From a checkpoint of a small transformer trained on Wikipedia: LayerNorm before each block, 3910 steps.
Each number is 50 + 15 x the weight over its row's rms, rounded and kept within 0 to 99. Layers, rows and columns count from 0. The size before them is the row's rms in percent of the matrix's.

# o: layer 10 attention output (transposed), 384x256, rms 0.141, rows 331-383, columns 128-191
# v: layer 10 attention value, 384x256, rms 0.164, rows 332-383, columns 128-191
o331 101:28 49 38 51 37 33 66 48 34 38 47 80 38 57 70 37 34 41 57 67 58 35 75 44 33 59 38 58 32 81 35 35 53 72 70 24 43 49 19 68 48 61 47 56 37 69 27 60 63 24 75 60 48 25 37 80 41 45 34 29 48 44 54 70
v332 094:53 45 47 72 50 71 60 66 46 37 29 41 49 71 25 43 42 37 55 68 56 72 19 75 52 60 50 68 55 17 48 42 78 27 42 32 68 50 42 25 50 42 48 43 16 59 54 38 21 63 55 56 46 58 69 65 61 76 49 45 48 49 57 20
o332 096:67 50 38 27 24 57 50 41 43 61 52 65 60 33 59 60 42 56 16 41 40 59 78 34 24 56 52 44 58 18 40 40 54 60 53 73 49 40 35 50 52 58 53 65 77 25 49 53 90 60 65 69 42 41 66 41 63 54 56 78 62 71 36 70
v333 098:31 43 58 50 48 34 40 49 11 52 44 57 56 49 66 45 47 45 52 30 46 40 40 43 55 41 32 39 26 24 60 50 90 17 75 33 50 40 34 38 55 80 73 40 44 41 68 48 54 50 25 46 63 49 42 58 60 85 34 38 55 31 40 50
o333 091:48 60 45 45 55 35 48 38 57 78 53 50 53 26 42 60 40 77 53 19 38 66 51 48 50 45 29 48 68 21 35 64 51 51 30 49 19 50 79 63 33 14 77 59 55 82 34 40 54 65 59 59 32 49 48 49 41 55 40 24 68 47 49 48
v334 093:43 46 47 43 50 70 52 49 43 47 72 24 33 22 63 60 56 76 56 54 18 35 50 54 50 41 45 25 40 62 67 48 49 72 68 50 42 42 53 73 60 34 76 36 56 59 74 47 57 48 42 32 46 43 38 67 34 73 35 55 37 37 53 43
o334 090:71 57 49 66 86 66 42 79 82 37 23 40 47 46 59 53 37 54 52 48 31 77 59 69 59 89 56 60 49 56 42 57 73 35 51 19 48 35 39 71 60 47 48 51 30 55 33 66 43 28 48 49 51 50 67 53 50 16 43 29 52 55 44 27
v335 097:58 47 49 47 33 51 56 71 70 41 43 52 54 57 67 44 50 34 40 48 63 50 58 76 27 58 42 34 62 80 37 50 34 27 49 39 37 50 57 35 42 55 36 55 49 56 81 54 36 23 30 94 32 28 77 80 45 52 20 91 28 45 61 41
o335 100:52 57 68 51 67 43 37 31 34 62 42 81 38 40 39 55 68 64 47 53 32 45 54 41 63 47 52 24 54 28 40 55 21 69 26 66 76 62 32 86 63 42 34 56 47 78 52 43 57 50 45 48 65 59 37 42 66 48 65 46 51 51 51 69
v336 100:33 17 57 34 62 34 67 40 57 49 76 35 46 70 46 41 42 63 37 55 73 19 54 63 39 54 42 50 68 39 74 47 31 39 59 16 45 32 66 45 26 50 65 38 45 43 72 35 77 57 57 55 49 70 63 32 39 51 66 39 52 61 76 57
o336 101:55 58 45 59 54 63 51 64 74 57 17 44 47 32 32 61 81 50 41 55 35 65 57 31 49 60 68 21 25 65 76 39 49 58 45 77 61 70 52 55 46 56 25 84 51 42 52 53 29 61 39 57 74 34 53 56 33 50 52 38 42 63 38 41
v337 098:45 57 53 51 68 51 32 36 48 40 30 72 48 60 51 53 53 23 21 58 63 47 52 62 59 45 60 62 49 69 33 62 22 67 31 67 73 38 47 33 35 59 51 46 68 60 46 44 72 99 45 77 56 53 65 52 55 34 62 24 47 41 68 43
o337 097:63 46 77 44 37 52 27 72 46 85 43 43 90 69 54 53 46 58 41 62 31 55 55 62 38 63 55 27 49 44 40 57 58 49 59 94 45 60 54 85 54 31 50 50 56 20 70 66 53 22 62 24 37 28 43 42 23 45 38 61 56 54 75 43
v338 091:40 44 47 65 54 45 46 44 46 56 34 54 70 65 26 26 28 69 58 77 58 12 40 52 42 42 33 63 48 98 48 28 52 57 57 63 43 45 41 79 65 42 55 45 49 48 78 41 71 35 53 53 37 39 58 32 31 65 56 67 52 71 34 59
o338 091:25 37 34 49 38 49 40 59 64 67 57 56 29 32 68 74 77 61 75 80 62 68 53 60 58 46 53 78 52 32 66 34 59 65 22 33 64 41 68 45 34 51 48 80 43 26 50 19 15 44 52 56 49 67 32 49 52 31 46 45 23 40 55 41
v339 098:69 41 72 57 49 29 64 68 64 34 46 24 32 72 45 65 48 50 65 69 72 93 43 53 44 47 63 55 25 67 31 23 54 61 47 57 53 21 47 55 21 44 16 48 47 53 47 60 54 66 39 35 25 57 53 54 60 51 34 77 66 55 34 23
o339 100:40 51 30 46 61 69 38 07 14 79 42 44 64 46 35 49 37 57 44 34 44 38 43 45 51 58 66 49 75 41 58 65 15 37 77 40 73 66 42 51 49 37 41 28 68 71 62 47 47 46 64 64 54 48 52 60 64 77 56 49 40 40 25 51
v340 103:59 48 38 55 61 69 62 44 43 38 60 39 60 40 55 26 55 51 95 22 64 53 51 48 42 50 56 42 57 46 51 33 45 44 71 57 39 27 54 21 57 50 68 60 29 56 67 57 66 40 56 28 45 47 53 39 46 63 62 63 46 46 39 61
o340 105:54 61 48 31 30 74 60 78 62 75 56 57 39 47 40 51 46 40 38 46 24 43 29 61 82 35 51 35 22 50 43 51 13 44 27 51 51 67 07 69 61 26 56 48 62 50 59 51 48 53 41 25 46 57 52 64 68 26 30 40 70 81 71 62
v341 089:57 00 67 33 40 55 49 39 36 46 50 45 45 81 50 69 37 66 49 52 46 30 38 36 39 48 31 51 58 53 44 66 28 42 49 56 97 46 36 56 70 64 48 71 57 74 68 49 45 45 76 34 51 59 71 26 32 47 54 53 46 63 64 68
o341 096:48 57 32 36 57 50 71 64 64 51 39 69 51 52 57 32 63 48 52 39 66 99 60 38 69 42 47 55 47 57 85 71 57 44 15 75 37 70 49 71 30 58 35 73 38 49 56 60 54 72 47 63 41 54 61 84 29 24 42 25 38 47 68 51
v342 096:36 25 35 35 62 25 55 64 56 62 48 53 24 65 37 44 53 51 63 31 73 60 29 78 26 48 72 39 16 70 58 34 72 55 49 49 25 49 51 34 44 64 30 50 43 56 52 34 51 72 66 66 52 46 41 48 76 77 60 38 29 55 64 70
o342 093:36 41 83 39 58 85 53 39 11 63 54 58 67 58 66 54 35 48 76 39 48 51 64 43 55 72 81 55 83 44 62 62 66 55 71 54 55 52 68 55 70 26 80 65 43 63 40 43 23 76 38 31 62 61 44 55 38 44 25 46 61 46 66 36
v343 104:55 53 56 46 54 38 82 39 42 46 55 34 20 79 35 34 77 55 34 53 83 46 25 64 29 28 48 52 41 62 69 60 73 66 40 41 50 43 52 51 48 53 62 55 37 68 61 85 42 48 89 44 43 63 53 51 58 30 28 53 73 58 65 53
o343 103:69 27 15 84 31 68 34 66 56 54 61 48 38 49 56 67 57 43 33 69 44 37 37 10 55 66 55 62 20 36 14 58 53 61 53 72 49 46 30 21 52 32 58 30 59 49 51 41 34 25 25 56 33 44 65 35 52 75 47 48 31 46 34 49
v344 096:55 55 59 73 65 57 36 31 67 45 74 72 35 43 52 35 52 46 48 53 44 61 69 60 63 46 65 44 41 38 55 60 68 38 56 31 59 56 35 46 79 40 35 31 64 40 31 51 51 40 25 78 62 40 66 35 51 28 42 64 23 56 50 47
o344 100:41 48 56 42 24 59 58 07 54 56 44 46 64 48 39 47 48 19 43 60 39 59 37 25 44 30 37 97 54 71 42 51 37 65 27 46 42 25 71 76 41 55 59 51 32 61 81 49 59 55 52 17 37 68 59 40 17 75 48 45 60 74 50 68
v345 095:51 28 41 67 41 51 35 53 28 51 40 39 42 29 25 37 51 46 60 33 52 57 53 31 66 61 52 51 59 46 46 60 58 40 39 64 42 31 37 76 55 58 27 41 44 57 48 61 57 60 69 71 38 49 29 75 34 70 35 75 64 45 44 43
o345 096:43 41 53 53 58 40 43 27 64 66 49 93 46 41 64 48 41 23 75 61 56 41 28 61 50 41 47 86 47 24 48 55 44 60 60 68 38 55 62 14 45 64 64 50 53 38 53 61 43 48 36 15 42 69 40 28 42 23 52 74 32 63 63 49
v346 092:45 56 51 45 60 39 48 61 59 43 35 68 68 64 99 46 56 43 41 35 60 70 46 58 38 41 35 54 58 77 69 27 76 55 32 48 42 45 70 32 51 17 56 25 32 71 39 41 14 33 46 57 81 66 51 46 20 44 58 47 35 40 65 63
o346 094:51 79 53 58 55 51 56 25 46 50 43 62 31 27 19 43 55 35 57 35 50 27 52 48 05 53 86 35 68 28 54 32 21 42 69 61 57 58 32 58 53 64 65 80 48 39 51 56 60 68 60 44 71 42 58 69 46 25 38 56 50 66 58 38
v347 098:48 52 62 56 41 44 60 60 49 34 41 51 63 45 60 72 38 47 63 68 46 77 60 69 38 67 67 63 83 55 24 22 52 54 53 62 54 47 42 39 62 67 62 37 49 45 29 25 70 27 81 44 40 42 45 66 43 22 54 80 71 46 37 33
o347 093:47 39 34 47 59 80 71 45 78 38 49 63 57 59 49 49 82 37 23 49 32 66 29 36 54 50 30 60 29 24 77 50 50 40 42 42 65 63 56 62 64 65 38 39 49 29 52 45 51 44 44 36 58 51 55 85 34 58 44 50 68 43 44 62
v348 096:59 44 45 33 69 67 16 59 46 63 28 57 56 64 50 41 65 44 91 53 30 56 50 45 39 39 57 42 46 66 62 31 57 42 76 51 31 26 53 60 35 40 59 48 76 51 46 51 24 39 24 41 85 64 47 67 36 33 81 31 48 43 16 46
o348 101:49 53 82 68 30 28 70 70 35 50 55 45 72 53 50 63 43 30 24 50 36 57 52 35 54 40 43 61 39 62 36 41 63 33 58 49 74 64 56 54 34 35 67 66 59 38 50 35 84 56 77 54 54 40 80 77 37 73 49 65 60 55 54 53
v349 097:77 44 78 28 48 62 26 47 62 44 49 50 54 52 53 60 57 58 51 41 47 58 30 30 45 54 36 66 94 53 37 81 49 51 29 22 30 42 43 19 45 42 61 36 52 77 51 57 35 76 43 27 61 47 44 36 37 52 52 70 35 22 50 66
o349 094:27 68 73 73 41 60 49 38 54 37 27 41 48 42 38 57 63 45 69 47 41 35 42 43 57 76 66 34 29 36 67 54 52 41 18 58 45 36 29 67 47 68 55 79 33 35 82 53 55 43 59 47 67 48 52 50 34 76 73 50 57 55 30 54
v350 095:32 57 35 45 63 58 49 27 64 64 47 69 63 64 33 63 52 54 31 58 32 53 60 27 55 49 53 32 23 45 44 53 64 47 34 62 51 46 46 30 45 88 45 42 52 56 31 66 66 53 55 49 64 50 39 53 30 66 43 67 45 60 58 48
o350 094:72 54 69 68 52 60 52 54 49 44 60 43 52 26 87 48 35 47 68 48 08 57 23 46 35 29 60 51 52 63 47 25 35 41 43 68 52 99 44 46 60 52 56 36 70 48 43 40 35 19 39 44 35 22 48 37 34 26 47 32 75 60 35 51
v351 098:50 30 50 32 33 54 62 39 71 59 43 49 63 66 51 58 19 73 28 31 46 42 46 43 74 43 64 46 76 29 56 64 76 60 79 49 65 54 36 70 62 23 48 48 52 21 37 43 54 12 42 71 51 42 40 25 98 36 69 42 49 59 59 61
o351 100:40 56 51 38 65 56 47 14 35 32 33 43 28 59 66 68 55 54 60 69 59 79 61 71 33 43 17 59 55 59 75 61 43 49 41 45 58 38 47 42 50 74 46 18 41 59 57 61 53 57 36 53 47 20 55 61 38 52 48 40 30 24 54 56
v352 102:34 30 72 51 67 69 38 55 56 37 37 42 34 46 69 59 34 29 52 06 38 48 51 67 59 63 42 62 56 65 38 60 27 41 36 32 48 60 62 87 60 57 69 67 61 58 33 88 66 41 50 65 78 58 59 40 58 46 32 56 22 56 78 73
o352 095:62 43 39 53 43 32 48 73 38 36 42 58 47 51 71 77 21 49 73 66 37 36 45 52 38 50 62 49 56 49 84 58 55 53 74 58 53 68 65 50 62 40 27 57 60 48 50 34 90 45 52 10 50 34 63 82 32 55 49 24 36 62 38 42
v353 095:46 53 30 15 63 66 38 25 35 86 71 33 18 39 36 42 57 74 67 58 66 77 37 16 15 50 68 62 28 67 33 63 60 58 39 58 66 50 41 42 26 39 91 64 55 45 49 21 26 54 60 70 47 45 91 75 67 44 57 46 49 21 43 58
o353 094:44 29 35 73 16 39 59 22 33 29 58 66 45 40 54 46 54 40 42 52 22 47 33 54 79 65 56 24 45 33 44 41 46 63 42 44 37 68 63 53 61 46 40 48 54 48 44 70 68 33 43 47 41 41 28 44 37 75 55 73 49 47 52 72
v354 094:57 78 66 35 44 67 40 43 51 73 41 44 73 41 56 31 58 85 39 34 55 62 66 72 60 49 64 39 61 49 37 20 27 86 45 25 40 50 38 75 53 27 25 75 64 43 67 68 41 45 59 40 55 60 43 43 68 22 49 65 48 48 57 85
o354 099:70 37 20 59 64 37 54 45 36 25 56 63 56 55 34 68 37 41 53 33 42 31 42 47 70 77 61 83 50 23 65 41 62 43 48 59 55 55 47 43 56 63 75 46 41 45 37 23 57 44 38 61 41 52 58 62 37 51 82 47 44 52 47 37
v355 095:48 45 23 66 65 54 54 62 81 60 19 46 60 47 73 50 33 49 93 65 38 55 28 29 37 80 68 58 36 74 54 49 30 59 71 34 63 33 36 33 70 55 57 40 72 56 37 64 61 46 50 26 57 24 45 62 43 55 57 55 61 44 55 42
o355 096:29 18 47 49 31 59 21 50 30 20 62 70 48 33 28 48 42 54 46 27 55 56 54 63 65 60 59 49 49 39 40 47 78 78 28 50 69 69 39 74 46 46 37 27 27 30 60 25 36 63 34 53 55 60 72 51 25 44 40 46 41 55 61 68
v356 097:27 20 50 68 62 59 69 45 37 75 43 36 49 62 25 51 37 57 49 51 65 48 48 37 46 16 55 46 62 43 05 70 63 56 60 55 27 34 47 32 48 39 67 84 75 57 41 33 63 46 34 61 40 42 63 61 58 57 39 39 26 55 42 51
o356 103:48 63 66 67 22 52 62 62 42 55 60 67 46 28 53 50 26 76 62 61 50 51 40 57 56 52 48 55 44 48 63 30 55 57 48 40 37 35 35 51 40 31 38 22 37 12 45 67 42 34 40 34 39 90 65 45 70 64 64 58 42 24 34 76
v357 102:52 56 28 66 34 59 48 47 73 53 48 57 54 33 57 91 54 56 53 54 70 70 56 47 43 52 16 63 54 58 40 54 68 89 36 39 56 39 15 61 48 54 40 39 44 45 48 75 42 53 48 55 89 38 87 29 92 51 62 47 36 37 60 46
o357 098:39 48 58 31 76 43 59 78 42 77 61 46 17 49 50 23 52 74 59 60 54 33 55 28 53 64 56 51 87 69 52 46 34 47 43 43 51 51 46 69 59 50 50 34 61 65 37 57 43 67 83 28 49 95 42 58 46 46 56 40 51 44 28 69
v358 103:53 38 60 31 41 37 67 42 62 44 50 50 57 71 52 55 57 39 78 40 45 51 42 57 76 37 67 77 48 41 32 69 46 59 50 62 50 72 30 73 55 65 52 41 63 45 25 62 26 29 60 55 47 37 70 41 64 42 43 53 35 57 76 19
o358 100:35 50 31 74 64 55 45 53 29 51 71 50 53 50 64 17 64 31 57 69 49 39 23 68 48 46 83 58 47 71 53 64 27 67 33 72 63 23 65 35 50 32 46 36 61 63 59 30 65 59 41 48 63 52 48 54 42 51 54 54 63 44 59 66
v359 096:29 57 42 05 45 83 41 71 34 17 51 53 44 27 63 42 50 24 57 63 70 45 43 47 40 54 30 28 33 31 64 65 38 52 45 81 63 73 50 16 34 52 58 37 28 72 36 33 45 37 40 29 45 71 42 47 61 62 54 73 41 74 27 50
o359 099:63 46 44 81 54 36 48 34 32 57 54 55 53 61 36 76 34 51 54 62 60 56 31 33 77 47 57 62 32 50 54 50 78 42 65 61 71 36 32 18 32 44 57 45 87 41 24 63 33 55 84 38 73 67 66 57 82 51 49 50 67 62 67 49
v360 102:57 61 53 68 64 33 53 56 68 40 47 66 55 41 54 53 69 52 42 51 45 72 60 46 49 65 69 62 53 32 37 36 46 79 46 45 84 35 45 27 04 42 70 59 52 35 66 40 52 45 30 48 21 70 70 71 36 49 39 55 62 55 37 59
o360 100:70 68 31 65 45 52 28 37 49 60 56 54 70 58 36 34 74 49 49 55 52 34 29 62 44 30 49 45 59 52 27 38 55 25 47 34 42 41 57 52 25 29 52 43 51 38 73 67 38 51 52 64 70 38 49 54 36 47 66 63 52 54 67 50
v361 097:50 25 20 30 62 61 74 55 74 46 30 44 46 31 35 65 28 33 56 63 54 62 49 43 54 26 63 37 22 64 56 35 55 69 54 53 31 39 65 40 44 47 36 53 35 84 53 33 51 36 48 32 65 84 64 62 82 50 57 59 70 21 48 67
o361 100:65 51 66 51 69 52 49 60 35 57 53 54 38 46 56 70 60 60 34 40 39 30 59 46 59 55 67 31 66 36 52 64 27 58 34 48 53 63 23 50 53 70 47 47 51 40 47 47 74 63 63 63 34 35 16 26 36 31 20 43 34 49 52 50
v362 102:43 42 28 43 23 35 37 49 52 42 24 64 52 31 59 47 58 28 56 43 40 48 45 63 47 76 46 68 50 13 45 52 51 61 82 46 58 49 52 63 26 49 57 42 55 34 71 52 43 52 65 54 51 59 47 89 39 42 55 77 45 37 23 67
o362 102:54 66 47 47 77 56 56 32 30 47 51 45 49 47 49 63 54 77 49 44 41 71 57 28 70 53 28 45 56 40 38 35 51 36 57 43 52 29 51 57 51 67 36 57 76 35 26 43 67 48 62 33 56 33 71 18 37 30 36 52 72 64 75 40
v363 104:49 38 51 38 63 52 60 60 30 51 62 48 52 57 38 32 37 52 53 42 44 43 43 34 37 20 57 44 78 28 57 41 52 63 73 35 73 62 59 54 44 59 64 71 53 75 48 83 26 64 23 42 46 57 48 50 59 68 42 59 40 58 50 35
o363 106:66 29 26 41 37 50 39 57 30 78 45 47 29 60 67 86 51 61 37 49 48 61 27 43 53 43 43 81 31 65 40 59 33 41 44 45 33 59 54 63 38 37 55 43 64 54 71 53 54 70 56 54 79 51 51 45 55 48 45 46 44 31 58 38
v364 099:54 53 80 38 56 51 56 69 44 27 61 38 65 39 50 56 29 59 53 27 52 46 34 36 30 45 21 29 49 44 45 52 69 38 51 51 71 51 55 52 67 64 70 34 30 35 39 49 63 41 77 64 56 76 63 50 53 50 34 36 39 51 46 51
o364 099:43 66 29 47 41 41 54 74 63 41 34 35 35 61 32 65 72 31 53 53 42 48 53 48 61 55 53 57 49 40 45 45 76 69 54 48 47 35 43 45 67 29 37 40 73 47 39 44 72 51 36 56 40 74 41 26 41 34 49 65 34 60 53 33
v365 100:15 66 62 45 51 43 46 58 39 42 38 73 43 34 53 69 37 69 39 44 49 72 79 37 41 40 43 52 67 35 51 48 62 48 62 45 38 44 38 38 14 35 54 41 48 70 68 67 43 33 80 49 40 37 38 75 70 45 39 63 49 63 74 54
o365 100:84 55 41 75 83 48 65 18 20 72 57 49 46 61 39 39 58 46 67 56 60 54 51 56 20 49 50 54 52 55 39 39 46 73 47 52 54 22 39 62 58 31 35 34 63 38 04 56 66 63 32 63 66 63 54 43 61 64 44 38 18 41 51 53
v366 095:24 33 68 54 60 20 44 14 53 48 89 50 64 41 58 61 82 43 58 33 38 49 46 53 46 47 56 44 55 13 47 34 51 52 40 18 47 77 33 59 42 79 68 63 55 55 66 69 33 44 66 38 46 57 53 50 38 33 75 59 65 72 47 38
o366 093:52 56 47 51 47 36 25 28 51 45 50 66 51 40 41 46 68 41 30 80 29 55 22 59 59 65 63 52 62 59 77 40 61 50 35 84 50 71 50 24 30 43 82 37 36 54 02 47 52 40 43 52 61 65 39 60 57 57 33 65 72 57 23 29
v367 094:40 55 46 47 60 52 43 36 52 58 48 47 55 46 45 54 51 39 38 15 51 40 55 47 84 70 53 62 43 26 91 48 52 60 40 56 28 50 34 54 49 82 61 43 64 57 58 58 58 36 40 44 35 76 55 54 33 47 50 28 33 49 78 94
o367 094:75 57 37 48 62 30 59 64 69 25 66 71 39 45 31 56 29 81 70 58 64 70 55 23 57 62 59 74 63 59 46 53 54 50 51 43 69 46 65 77 56 64 39 50 52 64 50 32 36 74 48 49 62 48 50 57 41 14 35 38 48 39 57 33
v368 099:46 52 53 42 76 61 61 68 44 24 65 40 52 41 76 51 56 63 74 55 49 39 67 71 30 61 58 65 35 50 49 61 68 68 71 61 30 40 28 26 45 27 68 26 69 58 58 33 58 54 89 45 44 34 54 44 34 61 54 64 41 88 39 47
o368 097:70 33 37 66 47 41 39 70 40 67 63 49 70 62 54 26 49 40 46 21 56 36 60 46 74 38 49 26 21 41 39 41 61 51 52 17 61 61 53 49 44 63 66 35 43 49 43 74 48 41 28 37 67 37 65 69 22 35 50 36 80 52 62 28
v369 098:71 67 38 72 50 63 54 48 82 19 46 45 29 56 34 26 39 39 52 53 43 48 69 59 33 86 54 21 58 38 54 65 71 48 49 40 44 55 59 33 39 66 39 55 39 51 61 59 48 72 59 61 61 61 48 50 91 72 07 52 44 68 53 46
o369 100:68 43 62 49 60 72 50 79 24 75 25 54 89 44 47 77 41 66 66 72 66 43 35 51 57 56 14 83 62 52 45 43 52 82 27 66 97 28 60 41 47 55 49 43 56 59 36 51 40 25 52 43 65 73 44 25 27 51 56 41 43 38 61 33
v370 091:39 52 51 48 16 73 40 75 55 36 26 47 46 70 32 54 47 54 44 79 41 35 66 81 54 56 32 58 41 59 49 51 64 53 64 61 66 26 56 58 43 58 37 36 55 45 66 61 62 50 30 68 64 69 72 69 28 38 46 27 73 25 53 51
o370 093:41 59 45 63 74 59 41 59 45 57 54 55 38 62 66 30 54 39 43 25 46 58 33 08 49 33 65 73 58 62 64 48 42 43 43 39 24 41 76 53 61 61 44 84 42 41 61 43 57 53 37 56 44 67 35 50 59 75 64 30 50 52 39 30
v371 100:42 41 69 48 53 37 47 66 77 41 66 40 50 40 28 60 53 55 34 42 57 52 21 37 45 64 66 70 35 63 27 37 32 69 57 45 48 38 50 54 60 51 27 39 38 55 40 16 68 53 47 42 88 73 48 50 96 32 57 43 56 34 46 52
o371 099:64 45 29 68 55 69 44 44 55 40 55 50 55 52 67 68 08 38 51 52 26 58 51 48 59 60 35 49 76 30 29 49 47 43 55 50 77 68 34 48 74 42 29 20 54 48 49 52 43 50 39 52 23 31 49 46 38 31 33 46 34 67 52 54
v372 092:54 62 62 66 50 83 69 57 57 84 57 37 57 49 56 48 80 56 45 55 58 32 38 33 43 54 50 61 61 47 78 56 77 67 69 55 60 61 48 43 35 48 40 56 36 50 38 45 54 11 63 43 53 55 67 41 36 61 48 37 40 75 53 49
o372 092:25 48 17 69 99 46 46 72 36 24 53 21 22 55 63 45 50 58 65 44 85 43 33 45 40 37 66 38 69 67 55 34 57 62 49 54 13 48 49 66 42 66 40 23 81 47 55 22 71 43 44 47 20 57 52 34 43 11 49 63 54 66 72 70
v373 103:54 65 49 27 51 61 51 70 52 51 37 33 62 44 30 65 61 57 53 39 39 61 26 37 57 67 51 76 41 34 62 46 47 34 26 63 35 55 25 24 67 24 61 56 53 29 68 52 45 34 66 41 21 39 62 79 47 46 60 57 49 69 47 35
o373 099:38 42 99 86 53 44 61 47 54 46 61 64 86 43 52 30 45 45 35 73 39 27 48 67 25 49 29 69 39 32 33 29 57 43 49 66 60 41 53 60 43 43 58 65 52 61 35 54 32 29 41 73 58 42 28 47 38 53 63 43 62 63 36 49
v374 095:61 68 58 47 47 69 35 66 35 68 39 04 34 54 41 31 68 34 53 78 30 48 56 43 65 72 76 47 44 67 68 75 50 69 49 30 43 39 17 55 53 45 42 69 71 66 32 62 38 44 61 60 50 66 42 55 25 45 68 92 49 59 42 51
o374 098:50 63 21 60 48 45 30 69 66 45 79 73 40 77 60 50 91 60 66 55 66 47 14 39 48 59 58 64 56 39 51 32 61 34 30 52 52 25 45 45 69 68 34 53 30 50 51 40 62 39 93 40 34 11 58 69 89 54 43 38 68 34 40 61
v375 092:52 90 48 37 46 64 57 59 51 08 53 55 28 48 53 15 47 30 37 77 26 34 53 39 38 59 63 33 52 47 59 39 54 42 63 53 59 68 63 82 20 40 39 61 53 66 23 45 73 45 61 45 58 64 60 23 30 34 44 29 35 59 50 51
o375 093:49 35 42 66 59 45 47 88 39 62 36 57 53 56 60 43 48 40 47 33 44 35 77 56 41 41 48 68 58 53 46 35 46 36 40 69 52 45 56 20 37 54 39 23 06 57 62 45 41 42 00 42 65 28 38 54 57 50 40 58 83 33 50 48
v376 103:80 76 45 59 43 76 31 44 36 45 46 47 53 68 33 83 39 50 37 40 44 69 44 34 45 35 38 49 25 47 37 17 43 31 25 58 41 54 65 58 30 73 60 43 42 42 66 34 09 33 66 39 46 31 53 52 40 53 31 50 51 32 48 48
o376 100:49 25 57 69 55 45 57 33 72 43 62 44 63 35 66 09 72 46 60 40 62 47 57 43 54 54 75 55 67 68 61 50 56 53 43 35 56 52 42 28 61 37 63 58 29 57 36 63 76 54 43 46 65 81 55 67 47 75 73 48 62 52 67 73
v377 103:37 59 72 60 45 70 56 19 76 53 20 40 55 55 34 47 56 47 40 40 70 41 36 28 57 51 60 53 23 62 60 60 51 71 63 30 67 28 42 60 54 34 52 63 44 50 73 78 42 72 69 77 28 42 11 44 45 46 85 50 39 52 52 43
o377 099:40 39 59 52 68 41 42 45 50 34 55 14 36 51 31 61 57 45 44 43 53 48 76 49 43 39 36 67 76 64 49 17 39 66 62 52 45 53 40 67 55 50 44 41 59 11 56 72 56 31 33 52 68 55 51 49 56 49 51 11 33 44 44 70
v378 095:68 52 37 49 51 61 43 53 56 41 31 40 76 54 29 61 26 39 59 50 63 42 55 67 57 63 46 63 49 53 41 38 34 48 85 74 32 69 52 45 40 28 50 33 30 56 43 54 87 40 63 47 47 62 60 27 47 23 57 65 43 25 30 50
o378 096:60 70 57 48 45 58 72 48 46 41 67 33 43 59 68 47 44 47 34 48 27 66 48 68 48 33 41 35 38 45 44 57 26 29 48 29 72 54 56 68 20 53 65 50 56 56 44 45 55 73 37 41 56 63 40 46 40 45 56 52 69 58 62 54
v379 105:34 78 51 54 54 64 51 53 58 41 50 43 52 68 44 41 43 31 42 57 42 38 46 60 47 79 53 56 28 60 17 76 49 59 33 41 41 47 72 55 60 69 55 52 61 73 28 48 33 46 46 57 51 63 75 39 59 66 40 29 73 64 36 57
o379 104:72 59 76 44 76 54 51 73 68 67 55 63 49 74 29 47 42 42 48 53 40 72 40 49 47 46 49 75 34 44 54 47 42 56 66 46 50 82 46 40 47 38 56 65 68 47 67 58 63 53 46 45 67 54 43 75 46 44 49 50 37 38 68 59
v380 099:56 49 16 39 41 45 51 68 45 38 37 48 29 64 56 67 74 45 79 54 25 40 36 45 60 40 65 46 38 63 54 65 56 54 69 36 32 58 60 21 69 76 58 68 76 58 52 42 54 48 48 54 57 33 33 24 42 52 24 78 38 60 53 75
o380 100:53 64 75 55 40 49 35 54 51 54 29 48 33 44 73 22 52 68 33 51 37 61 53 51 33 56 44 50 44 53 65 45 36 13 39 58 78 68 31 74 46 54 33 33 37 66 58 33 49 46 59 65 50 57 74 61 59 68 41 34 82 40 48 32
v381 100:75 63 31 63 44 35 51 63 51 46 40 41 47 47 25 46 46 69 64 55 45 39 75 67 36 50 74 44 27 81 28 53 49 47 58 62 25 59 43 69 39 49 35 32 42 47 34 54 49 64 57 51 33 33 48 72 59 33 22 62 30 79 45 46
o381 098:38 34 83 56 54 60 48 37 26 57 52 43 30 43 50 37 50 26 50 54 58 82 31 59 67 58 56 42 59 45 52 74 37 24 93 29 59 60 43 40 49 33 32 74 52 78 63 42 27 35 32 31 53 59 28 11 49 84 91 55 69 32 76 31
v382 088:66 63 72 75 57 70 64 34 45 32 47 39 54 63 65 59 54 59 36 53 53 90 55 57 49 62 66 37 66 68 45 48 56 38 44 29 62 67 09 62 18 59 72 54 47 35 55 53 36 72 58 21 63 47 49 61 48 62 48 39 25 37 52 68
o382 098:54 61 39 25 32 56 60 63 24 48 58 76 36 48 33 39 34 37 56 65 83 41 44 52 63 19 74 66 41 50 44 65 55 55 33 58 26 53 39 64 74 37 35 27 71 49 43 70 58 42 49 63 61 36 21 53 60 39 49 84 79 50 81 38
v383 096:58 58 54 67 56 48 59 33 63 59 48 50 48 54 63 33 52 52 85 68 49 33 67 34 53 57 47 72 67 38 58 33 56 52 59 50 58 40 27 58 52 42 69 45 49 63 47 48 75 51 40 46 36 45 49 82 32 16 13 47 37 31 75 18
o383 095:53 74 53 40 75 41 38 64 46 43 69 61 47 50 50 32 52 47 35 45 94 52 40 53 51 60 40 28 51 67 49 67 53 30 35 42 66 53 51 39 63 33 66 62 55 38 61 54 59 44 90 59 55 44 46 29 25 28 70 50 61 57 42 92